{"n_layer": 10, "d_model": 320, "n_head": 5, "n_kv_head": 5, "head_dim": 64, "d_mlp": 1280, "vocab_size": 15905, "activation": "xielu", "norm": "rmsnorm", "norm_place": "pre", "norm_eps": 1e-06, "positions": "rope", "rope_base": 10000.0, "rope_fraction": 1.0, "qk_norm": true, "attn_scale": 0.125, "bias": "none", "tie_embeddings": true, "parallel_block": false, "extras": ["some layers without attention", "local attention windows", "shifted keys", "gated attention", "value embeddings", "capped logits"], "init": "normal", "init_std_qkv": 0.0708, "init_std_o": 0.0708, "init_std_up": 0.0708, "init_std_down": 0.0, "optimizer": "adamw", "lr": 0.00153, "beta1": 0.9, "beta2": 0.95, "weight_decay": 0.13, "lr_head": 0.0155, "warmup_steps": 575, "schedule": "wsd", "decay_fraction": 1.0, "decay_shape": "cos", "final_lr_fraction": 0.1, "batch_tokens": 32768, "seq_len": 512, "doc_mask": true, "train_tokens": 260700000, "steps": 7956, "dataset": "wikipedia_en"}
Each number is 500 + 25 x the weight over its row's rms, rounded and kept within 0 to 999. Layers, rows and columns count from 0. Numbers have three digits each. The size before them is the row's rms in percent of the matrix's.

# layer 6 MLP down (transposed), 1280x320, rms 0.0513, rows 80-101, columns 192-255
094:480482516504513467504548505490555492504488491527531510480510493434503529499497498488538522476485468431475478472468477488488572480502522456517492474505548544506523498495481505456511501492457509
092:503502474492549509518488490498526522470512488532509541515489487508483492502480504515486490468466507476503487516503454456467501480491515509480493496519508483509464499492454507498508497465500490
101:498513484504505462489502480498494455540510481500516486479473480489516492493500470567510522510514466485517462458531485551464492501532478526499501500501487492504523576482488494523487525537509509
097:493524500488518449463539563507533479510479510539533531517466510517460529495545462498511494501481447486502498542533478482483494497529466496526518516478528511492526535483495516502481494503485463
092:519478515498540514503530524474480474445499455540441497499540492470507479496491573495526490489494503477509504522514506496515523492499493509471508525521476461543471441511499520485497521442483498
096:527533530528525510481523547519548505507499527424498467542480479493501467513516504494525499509534491504520542530504514476521518538502525463449500510488505509517470485501526522460541492475529501
097:491505525517503529477494494472510512468473497530496520531472469501501498495475503467533502488480495508504497504478517493541461513461513492539501516462512516491501468531495545502485482480499531
099:476445485524471499518516451490481512471469467464515514536470471484554479502537448514479505492483511547474472561491471504507478478479492495492478498476518509519422521496534481484507527474546458
093:523492506506469487513529497503501507529501496502515517508509523538512525532505504552532500513474486448508479489553459482485427484521461469513505485528517497489520523515501483481490515516500493
103:491502480474506496517534497482495492517509475469509451564503484547509501498501472492559513479522530519504508491501511526524487478499457538500493482519496497550487498516473531482452559505516499
105:500512490445507499530531483467560475519515475461482500490497478510479507503477449454455471522514484478498465500493557535483513522479509500470521470507510494523490473499478507473544492494520531
099:498527498513422479487488538526448497485480542477468541489503487466496456518468467521511483451470534477483487506512500509520473497486492461480534468529477440471511503483505487514535535499515489
112:499480526524499522483450490512482450458530516503472483496530513490517501536515481497496520498498503480504485525534459488482500507443513533473544523475463496495494466489476444515497461483519497
114:514473467513461435513489510513526500510517493467509474516461494500517479473489493467492460496509511456491448468473503532510518496464517459493517507486490510526489463501483514485528503494502517
108:513484515498498506508468486476476506463475510515488523531513498536529520542499502487536477496516535463532488489492514500524497475566462516487531503525547478497522469508471495518526510490481475
103:505516486530492506454496513469496472482529478491422539518541462528502500536484486497512512453484507476558513568509505507524556536466507531510474489504517500485468483488474490503496512475500497
105:485524507510500486532436456525466464524493546500543484523520476483491504480485500548497469488527511510527539497490482508508505519472475521512521530513505520480511509564540516475502494469496561
092:537496488500505492470512496472473533492510524475516489516497481496511521511524524523496475528506485511524548487500493489534485492448488502573483516466487486488506490474493538508533461482516531
096:500468502550486513480559479469533483516513483499536510456531521480516524530495525484537462519518483486512451487491479504533485468510474533473472495531505463488519501496501475474488534514522492
102:477478453487483473512477511467460473531544493532500511498495507528509534509527469520503489450505484501539522476516482492508498484499496484462482450526519511474516505513519469513479513469485481
100:453512479499538521485479493499507515525503539507477528487445518457467489482476507491501534499493502512479490497486516501469454496448494527508493493484476474502514537494518510517476461484447500
105:496479564483487501498476535517501504508510479503521521500548504467486503523513526552489539478520501514559498493494485494502482513509515501512520521466521478535483505521537472517492500523506534
# layer 6 MLP up, 1280x320, rms 0.0618, rows 81-101, columns 192-255
094:480542529503560505479494464478492537493524523511486531519500504509545522538492481511474517510481507479493523485508510513519529474518481501498490548457530497454488484503504502481524474528505526
099:462496547473508410481529512522498478503538482512513522469511547512491486492498517527527529483468505526472497530484467516482473499471494514534524520483469542492523513541529503474461516490488495
094:508523451496543514483539476511484507518522520494486494482498476483518492519532504511494486505466536481492492514496475493509519515517489503525467546474468556463468491504475503543504496527493490
097:549491533522508495480557474504512517491547482514508473521519478485550509566494506480513494496506493483531509491522522510511505500492501485549504516470504483519494478501572528456524516501514502
095:474485480553500486513493522523444532478498569514465538528503488519530516514527475475489532465487532467498457529551490486520456527518524493490508513560512503468532503498531521498499520543492487
102:567483534504487512543525496482470526528553487492510482473521521442564497551508519504507465518476471471506533475523513555491535491509495467533546535483471494467476514495512513500521494514484521
102:471537462529526459535530527474495488507509480513495551479490522468516461508487491484461548472524567513516507513524544482538499531476504484507462435493492532493488513528483506509473520456553503
099:514512530491488496532503507513513490493496466507521500502526481495514505540480495464499494506527484494499492510547470528523518497446511481495493478537481494509472503526456525515510534495475497
101:551514494504499492508539480428481478471501499495470472549509492453477495515445474512471492521508498502494512508503532532510503485467485515492476508527436538509503517494537523519473524486472487
107:510550489503503505535536480461484482471517479476498495481488505502507476499458514491480508433454506491498486481534480511514508538509526515485481492506519517536477473489525435513525496507499498
106:507505518501482478485535532481496533472566492481521490502526554470515534487471522491482500478524515455451460490517529466506512502509526502516498489480463520509499517473523522497492505503526510
113:508495518486511520531479522500495492457517535480440539475522483462506467528502568451473509477507520470472480512514502463498483518429543498506459481481504489477529491510502498504503500485554487
117:459495539505505435502507565526477502450478484540503483481517549498528488493478482477530506518506526509477463492489496543547466508472452466504509479457495502514467505500483470520434483499520469
104:560580518498503508486508463496499497534494490475511469469528512494496509499421500485518491489544477512500521486482514532512520519472543503506487532451478525463502468505486516461470488537544525
102:488533492460560525472482492513497492453437522541451471507529506481496496518489505529459511491527490452506554470505464506526512460454560525525555515544445486494522483548516514515451505490479535
101:490497516504519541551549497460530512513496522492525510522523448478510507487531449508511464496515507469492478503501471492478477518497522544463538492471498485491485485495487486472497527530531510
089:509495485483536487495545492482481494509484525539487471481488513531501434489513493477516481545519489472501531497494506532482499527516475552456514481491491528493511492491543528530535490467471521
101:457538505484521505533479497540474509488468522511452505542467481507495487466508501500462487500478507507532495503491536514505505503502527486502512500473486490524472512529517481541477485450461498
102:515497492499496510486513493469477518496516522496521467490495508516454515501452477479504558488511499503530467478506507529454489508500499522468470475515510490476479516494497499492471503531500512
098:529519522468545469507503555532507498523520505515488493525541506523521482513471530488480531485462505505517482481519497487523573508498518475472439519518506519510469477495511538512465499505510494
097:511495495519501485522507525470482523474463501560501508509527479482506487501542465462493534510520501535476502547529446504504481525506457480515516493525454494523512516499524466481529520489508496